python train.py --num_hidden_layers=10 --hidden_size=768 --num_key_value_heads=8 --head_dim=96 --vocab_size=8192 --hidden_act="geglu" --rope_fraction=1.0 --init_std_o=0.0193 --init_std_down=0.0 --learning_rate=0.00526 --lr_mult_down=1.5 --lr_head=0.0045 --max_grad_norm=1.0 --doc_mask=true
Each number is 128 + 24 x the weight over its row's rms, rounded and kept within 0 to 255. Layers, rows and columns count from 0. Numbers have three digits each. The size before them is the row's rms in percent of the matrix's.

# down: layer 4 MLP down (transposed), 3072x768, rms 0.0355, rows 2938-3023, columns 528-575
# gate: layer 4 MLP gate, 3072x768, rms 0.0503, rows 2939-3024, columns 528-575
# up: layer 4 MLP up, 3072x768, rms 0.0524, rows 2939-3023, columns 528-575
down2938 097:148114086093116137137146184132144117117102125086148163149172093175124149137139169194113142138096120093148134100143119143129147141171157115198123
gate2939 097:096099073126096132177099133092121136115135153159125178164091128135118135100142124150137122155132145126143169156197120132153116105145174143108124
up2939 101:139128108081160125125144128128149121145143110096097123152196125136127115158107175062120116151106123134147119156124121124092102160121118120134107
down2939 104:132140115119163100112168173107131124115139147131122115160158126145089121114134125087143112111105156133180151114158108092127101116156132176116121
gate2940 101:168117133134172130095127116124146121120143130118102156156162119118130168071121126112127150180110154138129129093143137160119125090108119096127143
up2940 098:137163115143123160106114181152097155139136160139127118110110090115126135114144107104140092132093145145168109141129116162158069135141148127104077
down2940 100:130149109104112128093082145161146177105138092166145147152113145150109099169149080129151108132119139140136111086145154095155084106086120139128137
gate2941 098:106104180106118122147158113169126091072171092135144097126120095125067095126115120174105130130140113144115146097155105142119090114142163096136102
up2941 095:119149123150123178130151142102173120140124106116182087128083137152123129184115134161108139107122093083099150131147133095116097105107147157139108
down2941 095:126107134095109140105124079143128113080129099138120142100135103123129153141125153141115135149152117132134131136155158154099171164095116135117136
gate2942 097:141143152141085093125117156099167131122132128123136147145130113158126137140101078119148076116123110117146122115108152139089130067149111112112144
up2942 099:137194103117134112081143150110132113145156134141159174094087129137134136126148127168136123148103136172127133141196099126095144109108089137172150
down2942 096:125090122132127133123096154104146128126129113133130168096100114080121124080130148151136133111146130115131104127152122120116171112179128102144102
gate2943 108:184125147136139201154155119095122085117138117135118132148156123095137164115123127156082127172089152116184154101131108132123163128124141113126171
up2943 103:127110126111099113141162148115114117146147160113082109119156135114111129130130164098186128128093154083156113133124107149152126145110131143115079
down2943 102:129155122123108145172106139125117102148100112140134145090137128058125128170105086130106129078122104098142169131080123167142130136114144130155134
gate2944 104:129154128153093130145136125158121118106121100125129096154145114120103138169151131140147084131064116105124100112128149106119067132140125068096151
up2944 101:127163087126096115104097136133133097104092153093138136143139119127132151145127171111155140158131178123098109117159153150112184122132133114130126
down2944 100:150135121152148094142136108127136120130121140124107105108112131126191082143113092166106158124118125155121105132131142155123163141104130106131137
gate2945 104:106157123134145136125129122129132146122163094122116181150147109091120129118117140089147093121105123171194153116144154134090130169121101157115088
up2945 101:127156093080168111103114161158086148114105129122133068162166088142053148085112138123131145113152113107118109102137115156137158102119126125065150
down2945 102:100147112092136135098137115117106125140087145104140148149129144127103123146133138091119119139099134103089099163102120120112117140127151165126112
gate2946 102:162084098115145097109109126168161074128072145132117135144126123101130176124131094097156112154137121081117161131132068108121129142150152146114128
up2946 096:088156133105133135159128153140118139138112118143135146100133115105144122116126155107100150168110117103117144152122162129141154150165139122155155
down2946 099:141114150112141146110137119109121127117147148158120133154162111118089101131130152103131114106157149132111144148079120123080132108162128135133127
gate2947 102:103105121099123147153139144110122121137126104163125117138133132160108147130140124136148189172094088106145091132155073124137083151138150141115138
up2947 100:114114122108141113126113148092141091088154119099170154137101079139157154131127142152103114194107182116109114116142181125136133110132093121124127
down2947 101:119118148121162134140104163127086151172116101135118175120118154121110117139134142136129139192131122108158128161103093157114085116132155139115137
gate2948 098:149131109097131083124129137135109108172121089088094095096145115114132144118158123100122051097123139115133160115146122138120147124168096166109135
up2948 098:148094109155143109162143131137185129131115136148125133144144127124128152134105161088155141143105127147108061105122107143144114154132142111134126
down2948 097:142124128111158149143120062147139089106169140156139135132105106124098126102142132194122079109158113169104110084086149107095130148118124114178099
gate2949 100:135131147099104118159116146149124112156113126115139129100144142154138153144130119115150120145154102186158124156138118081117106123099142155151112
up2949 097:117159124121174121125176112120158143154118146149101147163121124125121128142116122123107146084142110118168107130109162130129130118103128152107124
down2949 095:094154132180119122125196124142162150123130081146127111105092132115116141112085101145148132143118197127123138100133106148120171115134155111171117
gate2950 102:138134150144106111115085149155084117145106145149098155124136138155130098161125095128144132091125107163090138143119142165094103126122073145131140
up2950 099:109126167102164139141142122152165085139107093109117132128155113090120128092159140096115133119083122101120092136138121126089155105101122120118147
down2950 098:158176162114192095135115137125112094192160111143163114116127126119113133116134156106139088123125151159065122127114105138121140129093167108111106
gate2951 101:166137185160099157172106138145136157158150135113138138115129175137141128123172132128103128136138097144128159129108116187113093150122123149116097
up2951 101:066097129105166178113132140131167131146151157137112158122103138125135183130107155116160116109137157123123146146083153175112129165102134117079120
down2951 100:129125113139149129116101110159152097102131137131135161106118160138147122106128156150109152134149127133118135114109112104142122096143116104127189
gate2952 099:176145144099109136127124161090148134133140129124125139108159150105131088130134134130116111128106132126134082135135132136132121128124057119090103
up2952 099:145142162159124102127157141108123184118108114150122120096103143153135126098130142102127105103105117156146123092114133155164094130146174139148137
down2952 098:129096095135122093103144148093110142082135121131126141144130143167156096099111133121139143141137120115116103104147120141118125161077076107084158
gate2953 102:118147108116129133152191115137111127106114128142129098146138132131115157117138125113152153114105149160112134114118148083115178168080117182127132
up2953 101:124163103180122106120129111146140165171147149096121120062133158118099142100113149165121151122133119104099126157129141129147129134109152114095126
down2953 101:098155132105141141142113139154111150117168088130107097126133105134090183109154169141131156119081143097116143119087133157117152124123091142125120
gate2954 099:154091150111138156090134170120149123100149142105164144165160130089128103096126140126142146132130126097069149116143107138151167147125136114090144
up2954 095:132111174144119132136124119132141143125114150188088159119114120136159121096132131113074165181093119152135106146162115111101108128104142154146129
down2954 097:105096105179103110131116134080108108149106105174151134127111156094151202146125121091112138116112159141171163120092129157149127122106183138127143
gate2955 099:133152102171108132127118116129162146146109106121088079151106119070167135084114079131091154145094119117158110107091155109151151070135148143094141
up2955 102:116115160139103167119092145130170126145137078128101154132116145130172148119087120174161149182110110166133149161079105114151118123130150115130157
down2955 104:149113165116106122172101147090129131115107113140081115165084179121163126070145147145097138137068106087126118169090147134148133132174126121114133
gate2956 105:133145103112095107116170097113085134113108121145121055105185107123099163111119083128122159111101124128138170107105153153123119139135113133117117
up2956 107:153132121128125142127135112162132117081111147114098148128162101162076154129149127124112105118123112073075109102154139136143123113129125120111119
down2956 103:115118080120092103146140102102111130133088129116139137144137176119152128149152127143128133157168144124137136168158089166125130106111133153130163
gate2957 095:106152133147100142147158135128120113147113140133103179091132170105135109101098090081123081118133102112135114161149119121100146146145144174106137
up2957 097:149142115139119128155107110160179154131130097111120135136135164131160096101129131141155146141152134107163131145107142137139101151118129110106093
down2957 097:150136136135116127166130105136096151165147170113099157126150143142118137109151144137104142121095145093124087141102107129150136150112144161134094
gate2958 099:113128148127132135151133165139116136086114103140159122108170148084111109128124116103141137108112134109111152125096148080099141129169171112154128
up2958 105:130091140122127212166127102147114139144117157120159183101117094125127127122123124081124117154137107095129172136138146189167148149121088134110183
down2958 100:110162121116128078118117088118156115139106093083182124118090082167106150142123113146163169148148140138137155078159168122127149092132077125140130
gate2959 100:141097098126156110166118129119106075143138126116147104131121130123124151116122127134148083144124094129058143155126093098156112133111151138072119
up2959 097:136142162097079127112100149184164098085120105133085160145109126113152175152103092135153141134139125146177157096135135139107128140133113119159150
down2959 096:111098135098133114149175135121131115139165168121143134158128091151114116113120139107141113124158124130109093150117109137168094124133169165159109
gate2960 100:207161088125128130147123136110147128152100113142142125161150141093126129132120167101124122080127110116110139136135110138160144170142113118150149
up2960 097:145099092152106141122147133160144161165097072099158129144133110103133120096133180124112114090136105110139088137150113157179189149186119120131102
down2960 100:093096121145121154162144112131128093169131114141090138135131155116122121141170156134141115063055108138120115152153095157104148138134112119082122
gate2961 099:111140116141132114123110124120136143100138097098106097121105122108100094144109113156132092140141188068155118110143137126115122138129101148167124
up2961 098:134102125128158138129131150121141140079106111139104086104105096120154162155138152131162135145146147156130138132164103135137116080114125134120116
down2961 098:135161113117152116128104154108137118101157146074119179150137133118128205117106140105108121110125164147126128146126099145121144123161152094116152
gate2962 102:131189133117139162128188138158151137137140161135099143100077121152129129109120171119128114095113164112113161130147110152130150124118099124136119
up2962 103:109138124130077134105111141116117136122107138094165129142138108141116170128125145161122136157114136091173142134171148144107144162092126101182130
down2962 101:117127145081120066143103128151102105069145126086102145147100131108116112141136123099128164148138107096119143086106139142125143113086120126095136
gate2963 097:116129150151113130154125118152103109156111116088110126181129173124158132112163124114103124094138128116132092091143130164138154140184126125112114
up2963 097:113162118151152186161156112149102141094158096091099128142132157121156132141135120100105142126135113132092097087143133142134132119170106132138129
down2963 102:084126104107147120118132127106127112092108125117125146161142099127190149130145159130175099141131134104089107093129115121110147125123111096142114
gate2964 105:074137120118152115136133138148166147136136145125121136146143130098089153146163134122119101139087106105117175141118122152134119116157101173121102
up2964 098:124101159094154119129107124106123100160152089119112156100115129150168124130127114137133146141171146135116121154138112179172126122124146096145168
down2964 101:115106109112176108119087136147108179118155155154135139143125124121214131144112113124163138165149129100162120159112137118127151113100145178154134
gate2965 102:106103156109145136110152081094151138059125114126116111145189163127168179145118060072103099160139091100126137121119142126132126102096119084095117
up2965 106:119126108141138092129167088095172151084142124138113155131113102141126114120089117151102149125108161098122152134097136152135168133099137169150120
down2965 102:181137128135121090134139131093084150126118124101108118138097105154103078169150144117168142124114126143123146136111123155124100121131128162175115
gate2966 097:137125177115145135100148119102112115172154125091073113094183124138139112146136132125172125117150114106127199129095122130138129144100131135136079
up2966 098:159167088117117148125124173122123138105118048098130122139145116137120116138121116101102138099130105079104139156160079177158116140123123164150128
down2966 098:124146144142170165128096144138087090098139127133155089132165108151112143136100113176127144128124147110135157149141118156138125092110132138147142
gate2967 102:081143145193144117131147119169085118120124100144097129129143086113111130123155092149156136097144161141111127117114148095134140148164178129162145
up2967 101:155122141149076128129118144132187108114121149079165165123116150108146160105168119140145152099136185116135098142124156178084121114140066092175170
down2967 104:136100163153089147180139146115102127139139128148139128141129098133173107111117079138118120145124092110092144143115110138152137137086099145121069
gate2968 092:120121132133149167121126119146129121147137148114121112093121090101104142158142116149130128120133136125112095147123122115089165162089108104105125
up2968 097:092130133114153118129177108120145155117111134140121111111139122140137118185132125129138120109146200108129136178104154085119069093129095087150125
down2968 098:144108133146110137142146151158085138155109133096086098138131111107151129107111145162139147125113121096113096096121092113115130111103127172126121
gate2969 097:134110120147113112165129139108115151132146111134144155133147112185145074162138110094137106136092124131134093137146106176088097121135122113135138
up2969 096:177125111145160081144083127093164115108179094132122157108122112163095091138119114152127153113116169122147134139135130095121151193151153104116110
down2969 097:116146090133099125122121113122117143125091122132120131121123087117118106200136118140080141139156117163167113157146120181159133109126105110166115
gate2970 103:140117073099145138134149169136103108132111153132100111119121147144133113115144098130101163125136139161134106111142159107134165122106136130158132
up2970 098:124139090100117140169114120141115090112136087111119129169123099127102113117122129095126128142087101157150128152140101095133195119151128070132159
down2970 100:122095132150103112121108100105151164145145095142128117134127152142129158137093119121121100146115141123105079116100110108177127126098213166132130
gate2971 105:125102122109146141101163105163117116084168119146134143091123159131087115151106122107153131128103126129129150135132060130140124118126161093112115
up2971 098:135156116106125143129131129139107176113194134135135091132146132104163138164137140152110162132096176188118096122072101134121121146112155133148094
down2971 101:166121122179136136122142139138151161118095146128151151149121105121113173164091142070121126086144157085113129087188129041140113160142137117079123
gate2972 096:149197138142131146113110145140103144107156093099130139123160120130130088132129128104139127104121138123143126121095123124147099151156144102108111
up2972 101:132174061124114090102140136172137157126124140139147128131130135126116130142145110144160117113124138137157114107110150131138128127081101097075143
down2972 102:146142142124161150114110168170107070139135051124111144101144117084099153156050125109115137137100063127168164101145180111173113103116138139121180
gate2973 103:141144154165127120144133149158104151114114099135189169123145104102150137133123121110121187139115154105129092121111152102108075140170134064085090
up2973 099:122100128135118138116140099165143131132107120140130151133131157137105136160129127173111139112120082061177109189134130111137128117122122102119099
down2973 102:092140169151113109094101099125146071154102118132119133139152117100149095150133159156100133111139150142135121135131143081152086126147130155144092
gate2974 101:108166184102121120117141154115144114181120119110105103180143139100119112119125156107114175131105097138101120119144153100146144118128122091154111
up2974 098:136143116153116128135060142147141158131120099160100133142087174075140153110136116124133112152135167096149136085107117151123102112101146105150117
down2974 100:150129145131105137132116102115071119124112120108108111164120126131096077167115105145143121150107070158134129131131132106132119178084094170098166
gate2975 098:126124163106116095144123116128103098116128129111166147150138145168125106141111152094173137121117138116159084166141101107120149175098150160070134
up2975 096:142131140160136107119162189138156155087104174108132136126106111150082104145169122178149152152140125134112177160146127129142127122120158147132120
down2975 098:131086147082156109121150152148149122154145166118126140134135130111131125093099149141122140161127145116162167139157140102093154106142161090100093
gate2976 098:169121101089135158120150141082133135133116135157122108137086159126145154118135134117108131126100143136131103127119144133126091193076161167147173
up2976 101:107099120196091144122092113155125128108099144109138146116156104113145116171152135129141136122157095128155122131132125135137152090107117114118078
down2976 104:093115100150134109111130149123115143131113123157145117166094137135099116111119108053134126147104150153125074130117131181103107177102138124144105
gate2977 098:119164132158169146100133180125125110120138078062110131128131109158053112123114110140119138090141126164144170171125117144143135132138122100148148
up2977 098:142149115119172145131151106143105153089114122133101141125063109100117097112126163144123130120078127138111148163167134148139119154129120117123126
down2977 099:116143164085103134144106124144151128160175098129155124141137102147103111144128104117138152153123140137159149125083148151114129136129154155118114
gate2978 103:121153121153111128114137112180097134117148073131140128100131185136133127126137163116127126144122081114129143115097118120092118074156086147129125
up2978 101:100143128053132135125123188177087110140119158134116100135112116151148165145138173091088135161126124161142122095106112099143164149109154121056110
down2978 098:128110155137104131113144088181112115113111120113146119137105128076119126137093101174063136114127117119119150120121140158109107121146139117118121
gate2979 103:126139144106170129129105107165104099098150133099105126161129125115149155144115136145127108138104099167108157146098094097150106100166109154124147
up2979 101:101118097078150131162106121128131105133149127190122142157114118116157143110154133119128148145136135132129121142091128141114126139111148128100105
down2979 102:176086142186130089111138097166124168157127160133130088134107102113101119117139099133093139128138079122102120099152136157148154118120138135137161
gate2980 101:113126141141088173114106087137102134131122083108149124111127156105102151145147109122169150101129143114124109116116148132137160131144120048102104
up2980 098:125133097117114097147124136158105132074087095131136144118180094144107140143124150083175124109123087126138183133126163141161162167111108130165122
down2980 099:136155133080110150093124139150104086114136126126097140159112124134173148114138102123145134152126118164130106140099133140143109102093115124091115
gate2981 100:104160128115129107083112113133104076143114142088119076119160132152136109108157122108137124147117114071118117072113112148127144122111111099068133
up2981 099:118155114144100144130130108138112137095104123093114132120103146084149119107142101157132136093108151140147092100096162142161110130090152147070141
down2981 102:097166174136149153090168158117083142141094123135141133156160149134147168135133140161100136124143123042116146099123161131120123162123119144147119
gate2982 104:091133123106113132117160124140086100148170143146154112161130177118109110124107109131137119131141123151153124115170143162071148122121091183106155
up2982 104:162104110107083139148138117147083084142140105102137130114147139124146125180090108093114124121105119106109142110165108134131132132129110134122117
down2982 105:128118099122130115095121133165113120138133119142102079137139164127095149139124149098119160108108124104141119076137109113127134119096132156112096
gate2983 099:131118100142125158134124117143181170140174115122166127151082138144099133092155178106106117138138168098144144145123118122124130137146104126118165
up2983 103:118138113138125087138127093148075130169143174102118145104156139084176106174104099153116138116120114167071170120142145133113144107142156106143091
down2983 103:137161116099130128120132139105114125159161141135129128138156165156112126109111083144122175133143145150135161170154169082138132144134091093113105
gate2984 103:128142161137080147092114074164128120085145122130110082132099148120084142126097105142164130161074134142154152168154148120143132093112087129177103
up2984 102:108113112112175128094098170087092081137158140136142135115109138114119132098116134144131136124154151157124104134105102126102160101129126123165163
down2984 100:149146138133136100129127109103138117118134139153110093128135126149155151112127153145128139110121176121144125103106166095113134147094147132129112
gate2985 099:107120061139134135108148118126122052159104176098149133158125144112117106090091094109156148104090081117148158123149102073123122183142132147134123
up2985 098:132110153137097120081153155111101156161112123134098129128116098115146121115125158087103148094119118139132113120127119162121123116161088115093143
down2985 100:139147114152146128133123129117131119177134165151156133119179127109119114103118111135113099135135099094122150130151149112149107140111167155150142
gate2986 097:094149119131123112083125165095164160188132097145137107121129109095128139078146125145078119114081157133134132130147166094132111146117135120126139
up2986 095:127108115142126125147131131137121139144126104185075110126147096134134113146142073097141112086121119112116161114152140134086160117118092118125142
down2986 097:113103150108139164107124148111160184165095141130174164108152155118158147147145116129126111144130164132128109130127106101134141162108154151110143
gate2987 112:163149136146116127138141151124098123133123103122155152097120184134134117117164139098098178104114089155135080119097121106109147152141080146167108
up2987 117:125124121087066121129134115123170153142147114130117145160098134119172149122123115146170128111094148123133152121132147157164089139104177087140179
down2987 103:078107176140079106170125165130100162150162114125137124178161118152102118163139103108065119107112103127136146171151116115145106138113107127104110
gate2988 107:132112123114110106120088097112116157109134148083103107117158115124110138089103138114105144132157120123074126124142157140122095130127118121088152
up2988 107:106122173171123131107154120151126079136100110210129141161127116125145149150120111105187110127152122139159124142126137134128140159140108131107125
down2988 102:096139100136121138108111107100156168124144169108115136146161097144135097115114118119126124115080144092129128130141131151087135143093112201142109
gate2989 098:113130163092122103102137088124136120132118137113132163156148086116130142178118090181111172075131113138104133109108101152176139087136131114155123
up2989 093:089105104127185127163112103111133101141153095148133130111110124131119095127115131152161157122117149130093097142113158137123134151141123169168183
down2989 097:123110081154111151131144156134121133137062124116082155112104135129136112150115091136142135130140127128134122084166140101120162133157124086128153
gate2990 105:157121117134143138081145163121135096121140131088076098133148154145159096124117118124115143138137154154112175114131148106104092132137106135144152
up2990 105:132176113122113100179124155164166107139133159132131152115141114121124147085081117149160133130098142118129134127131127142104133132164151125116125
down2990 102:119111090147150162115078114147122128124123113153150150153103124150105079126134122149094126156134153137171110137132077132147156086120154109106123
gate2991 098:083134121135162156107165104135103143109130139108113161120101135096140109152147145174110118108101098149148117155084095120104092156104133136117141
up2991 097:132153094144126145128096138106100135111152126104121184099170179152140091107121089110060112098127070127154139172139077132124188116100120164153144
down2991 101:125116101125116153135095152169168130114157107131127125070118070122098115109094146161084137122125124114094103116114128164074136137151106156094128
gate2992 100:167147084161158090112079090112075143111111127124103152118123132120143140106098068129135138113095126174151130111124173195138141141098104126170106
up2992 100:126119130071158135129130106117119184130160122140133071147142142109105119167157132117162126145124132115099122123119116152150116133117165114115124
down2992 101:172117124140138153148089109109163124116128147144146099121106128106141119113120114125117135136136094096109109097122140119106167130116129120136074
gate2993 104:116130083115150115108161112121142138143130129142092119165117149146109146141129123103091082078096140122159128158143120128163095175134192119132101
up2993 102:106104138115116143127107139144109126143104140102140132122121148101148087153123131139102107158110192101143137133082112129157140148116111115100113
down2993 102:125180120162115128102114135111113123132117148130151131125104137124112090124109169162128118134114133134112124126142122111131141115102096141161123
gate2994 100:118137153140106120114148128055162074142119140134138126137104166126163171133090152101112125104142105102119095124107130102122113121109095138130139
up2994 099:148115114126170129114139135116098121156149153120121152159128121113115120148135116128103098103149104120121123112117132171103132136140071175113130
down2994 100:154138127119106092146079105110158118125111099151135121083114133131177081173108149097134144145140160099123105166131091113137130141152105087117057
gate2995 100:126126106125126120130127146080106132136120142130169121143150104165143164128118089109112126155155110083164165137115138147123112160167113145138125
up2995 100:122126117137122167143049107124101129103163102129152153121138121063078104153156113088150110086078144134088127124134124163136167101162156112126105
down2995 097:143072143114121106142154134104115098137098084117108138129096131124146093147132104110148138132112102108130144160087116106153123105057129138160124
gate2996 101:127152114135129157134103094112098142158113130117124145166166108139130163146127126152130146108168132093148156159140102095093078133105106142156157
up2996 099:142122135107119166147104145153075164117107125134090111061131174150127098118093131118120138140101089144111127121092095158131148088140124066113135
down2996 099:115110090132135174126107146174109099172144094144178171146163207104109146118125135106111121147118123102138178150120157128124155167107116146129096
gate2997 103:133147130106169102097118143153124151123100105096094129091117155143097138175131095143142133112141070121170090139130138191102134168104140146170120
up2997 102:100142123104145120110132129152148156112161135125162144123126105133138139096189135126150164131139132169131118140143106075138180150116123145060149
down2997 102:111138166106137096129147133156156123092144141136130140133102116131090143159135150125130170152083117145133103118151136143129112118111136136086125
gate2998 101:109140118127101122146094133148081129098182121151100120095118095133152124112136109127157131075184116108128092112158174100142108069147145153113128
up2998 102:062137164113116107121160146144109125131139093103089156134141093175097150147131131111129105135128107124109094087105149142086094105095131129151111
down2998 101:161133165157098117131134119133127162139130117113147109121081108110185123100160108119116175141126142097120142107135162062120143125086139146103105
gate2999 098:097130124185140095102155110136089138179145149148107161118112145139129137108123117139155166133110120117138144135125120132123083102098131127142100
up2999 105:134150132140144128150130132131177113102125092100144135140156159139130128118126181098085109113144129103173085105111131130063110105142143124074134
down2999 103:122127104142153157148146165121125126124124095089142132140149113153123142099174104144101128091136124088125087131087097119124124150158120137111141
gate3000 102:124138135157154140141125164130131130133145143134151141108106134117115154112135101135096113122124144129075153145137164144143103123102143128142120
up3000 099:120116115158162134156131106163131130112131137117132124133126171155154079150114123137148146126115096140149116111131121149137129157148138185171145
down3000 100:150122110100082145094116147155121135133092095129098153155132123113115108137148181130122137165116176108126147136144117145095185091138123115137153
gate3001 100:115128165119136152117135136098119094171124148146140101118102132136106141136111142138152132111121117142117113129110115103114157120125172102125130
up3001 098:076147132103075116139102126112166080123084154147094127141121125098146149147139153127152101153132114158161112096138120142127131110139186097167137
down3001 099:134108139105103140068161094131121107117134153096106136125162089127114074106127115112116099116135090097135121139107153104144134136153123152116185
gate3002 091:128166155144079100137132150096134123141107154154117139089086092129115140143153056108138137100156187072120157103110166140129115126119152122136092
up3002 090:135146120157107124154155143137129134122122132153107132095131125068112127105155117079127119130157183127112155109136158126147140125115114120133119
down3002 092:094111147121113120159117138128152119111156143186141089143095152137100125167137123164119130123119079108138131061089096140121118156103121165158178
gate3003 103:156143168127106113110112122138177116144165104101121174122119110100102122106096107127129138119138151122091157141120153146159145127110088127174172
up3003 106:166143132122089119098153092132137143119108089107155155135111090113102131076101125128130135099159116182106115126094165174145132123149113135163168
down3003 102:123126129095117119121146178152146172128086148145124105150114097159115116121108107139139138141143141118132135067106135137113104143111068134128128
gate3004 096:128158105168109134139100169121105153114150175108096110137076154089100148130141158130088122106141127147139111162139118128114132117138141116092110
up3004 092:158149131131174176143133107132109168102135145120150121139127159119121122129137144120149096130138115155114136086168103124119124143113140106079125
down3004 098:153157088149092102128127111087142114175159135136101092151107147122109102133136095133142115130144120114112116156103108130103145137136074098133098
gate3005 102:115116155120114179098138175136151188137104088121142125075131149130134111098165164121120108133115109101138157076115169134080090117183112114162148
up3005 098:116141115131157122125119123130136137112122147150107114137123122127122118093107154153141111147154103136137159132103146148172151133070088149136145
down3005 101:180116122123157173131145114150099084138147100173122126145123180161156157153090111100146135098104139133123107135101116130087132108101138136104126
gate3006 096:091156151114135126101158152129121098145134137110167114146130086138113127108117102114154104149148101144138096142115098145101166138087163118141110
up3006 098:094190129129165132096149142177111117125150094112146118159107050114102132131129087096131147111114096146139157104122097120164142147107132130119130
down3006 099:119145123140158119111110141129134147095145114170109153154140130124126121116131114116126150134156113114101150136153133131137120127162129160077134
gate3007 094:107162154100105097142152169162126135127108137098104098145138142130135133069115134103170120140090126107112113112122125076175154080125118152113139
up3007 096:102139150125124113121130151175142111157116111130103085145168101152131145118128130110087110121146061112145089100087187120119136110125133153123097
down3007 098:133106123113177141108121142130109143133135138109123107114146100156152146138161137141145118132121140115122128146106143101099123097157094147152129
gate3008 104:133098139117151138148130174176153118142117110147117128169142123105156118136113113148143100126166139129124092141134111142124117101075105134152163
up3008 101:130104085139173125102093149148101133120139149052122132090114142087145158170118084170142088153124145147156141117124161169108145117160189121107118
down3008 102:144141110105131145131131145118106129168166146139134095148155146133121121101117155122134111170121127090126138143097123120115147134049136140114118
gate3009 102:116105109187152160152124138092141108116151097147101115119148147119125113131138156094105101126133129132154145149162139128141174150147088148153091
up3009 099:134140123146135142096107153090149068103127139104114149112141117117088147117103133127118082103109125147104132144110139154131156144128111127091153
down3009 096:115140138145141141113155124129093197105131124093107114121135190136143134124113110151106135155141146102116076137127100146084124105123142101134129
gate3010 101:165150140147112124141122061170171150150076112115131115136129119124138118176089184166112096149104152128135125131131123136140148151139134161118123
up3010 097:157120060146131103119123134148128114137131112099149142117140114121139115109118143118149143118128124133134117118135119137132097162143092155165107
down3010 098:136129107106124115091141140115099166107178137160119170118094109158145142101181101099100134141132120154114153159168141134094163146147120099138169
gate3011 098:126148133136128120128151120122084107108083167109127140141100135137085175078136117151142137157108149096098153194105128148112149086120154148145175
up3011 096:199141110122135113147116154158170134099146111091154176127130155133114135114143154126128136083162119119137125129147097164099127143147178149140111
down3011 097:148166131147131106112138136117151140123153152163115145156115134145138093108178158093124133102182127120146130106162126117110102125173146128110135
gate3012 098:083102100143155143144097123105142130113142157158109114150162099089172118141109136123127090121124126103137123152112131087081138140167137133139122
up3012 097:137095126119142123140105110104144164125105141120117121121125151177077110131155109141157137135185105181117133114121162146072140164116119139143122
down3012 099:129120131171064095105119132123124130123120075099110095111140132114103123180141132113173132129168130140154131116107104150181108131111116140092123
gate3013 098:144164120097102173163151117137129152139130129143140148156146126144123104150093143105122100114085127130145087123124146136137168126175091134141114
up3013 098:096093171145128131128119097134093112091138104169122139116148114051140092130119146086111161135151135154137129144120128109115110127103097140115150
down3013 101:166104092087144133117156142109168136140120120104167168149125142147133120130103153134140125162066124122166089139114108092101099147121080109116120
gate3014 099:139132154135117071139120161137108128144124107127106095154117127136102112126141112089126115152115063119094153135165152145114131113152113063161185
up3014 098:104115125129147152153132129100120101126105158153187159125093149097153136132122135143126126074099157109141120150105179136134098127133118153121118
down3014 096:136115106140117136119086105099151137169132147165089145075134085150102139095162098122142132147119134137120168108092120142104136128129141148102091
gate3015 097:164156120146117152090088115123117119059101126112123136139105157154152152093154105095128099126131202145184123116101117106148162151123121133124162
up3015 095:149130141133117145155096120139136165099158095087109120121147114114132150087097145140111154112139111125118122125100162164130125091115144171148119
down3015 096:139132121109092093168104150116132124138094141118131110144144156132105113109175142150122155090149120129126119110117109120140086155147097087154121
gate3016 102:098123140094119094148135098115108160141102136131139115143151116123130116137162136120162108111143172125121125112097152151130109132126101118133103
up3016 097:165081124111134123117150166140114142102139105118091150104109106130138132126095123114103154123129142097146129145118133112148174141130155120118117
down3016 100:124099135166123118135143104130149115100166117136144140168102146117160120139099143117106142146103123145092073153122084152132091150133157112108127
gate3017 098:156109086119148087095107106125128171135117119181102127163139130178129128104159085097109143111124160189118110138133124185061154130100146088142150
up3017 099:124158147116126169143102157176102116111143141124118126081118138121151099085129120103135109129147092160115142123156105113150076149116145125160132
down3017 101:095141163104140122148122118120152103120148125140143145157189147119129132107200173131129159107143140104155128154182122137150103173127135173154115
gate3018 107:130160091132129139122131145135130141148116091123107139161129134090110159124152119165120092135080115141110129139160122104079107099144112111115140
up3018 102:124096108101102161124117113129100172127114159109114136156139156048190100136120159093128156146084125151165102118096106142171176131149084126111100
down3018 102:095129133133098113097091121104145141109091112109144109148132121122134136180146134119102158135094131109135141146130065099151136167154138115149129
gate3019 101:092146121120131112123149152074143159115129143139183089092114097112131140160107134132124144138089106134094137110132180130148176093081125117124150
up3019 097:163135146130120127141115109126130091142124146162160125089127119163145138112134153127177142086106133126131150132142127187118149147118145127120157
down3019 101:172147124133139107133152160117152114084162164131120110130155133114115128123142180117168128111123127152138165149132098114133096124165155140118136
gate3020 102:109143127114109131124102145152102145090157139177147174129138112148148123119157082119144119110117104101146128112091145127148120096127140132170099
up3020 110:115115079101124134133126134127120143101150088143141134130138131114118102101082159094155155108112110109088121146092137171140160151131114099133090
down3020 105:123125109123173146137133170085137163142125174106110111135126142115158113115144094125142158129090110071131099147140156151152108144126128096114157
gate3021 100:119126119109121131132121158155119122121098112080138132142150151150093151116128083121137136151148146161146097091148173143116163154115169148112170
up3021 097:094154125153095084138134159121114140107127147151156102160128133120079131118108120110129092140121155127105128096104145089098186115110117178103184
down3021 096:125120128166142107126131121107159107125132144137142068113160120141124141139145147130112104162139126156152201107121122129117137091105124093134126
gate3022 097:148158099120141102152125146174133122107137143104145129108142125129140095155083116136137137113128088138145133116115104119122167128110153125146142
up3022 098:101151076135139154095124120120130132164123098152140160102111104125133102165114152084104124128094112131146156125117120115149138162104173176123136
down3022 100:126138113130153123116093096119129129119165125121117116140160120144140140103160107136166137140166134153076072109120142157136126116186083127097145
gate3023 098:117124106141125103157143112112112154129117107175156093150138123097116139139130118174096119107132139133119141115162138095136115119122091180146106
up3023 096:169145084134142169110086159151127154114112132121126118123091074129120139139122181153146154161142143139146123146168150122091129137083119119148127
down3023 096:157100108143085083083150080136157115138133123104133129139115216117173102141118143145079098161156144148171151147127110130157117107105160128142099
gate3024 096:155159129123107138163117102123102105130089160166147139128149149140079139166091115137113081132132094131085161121171094112172119134156129149089141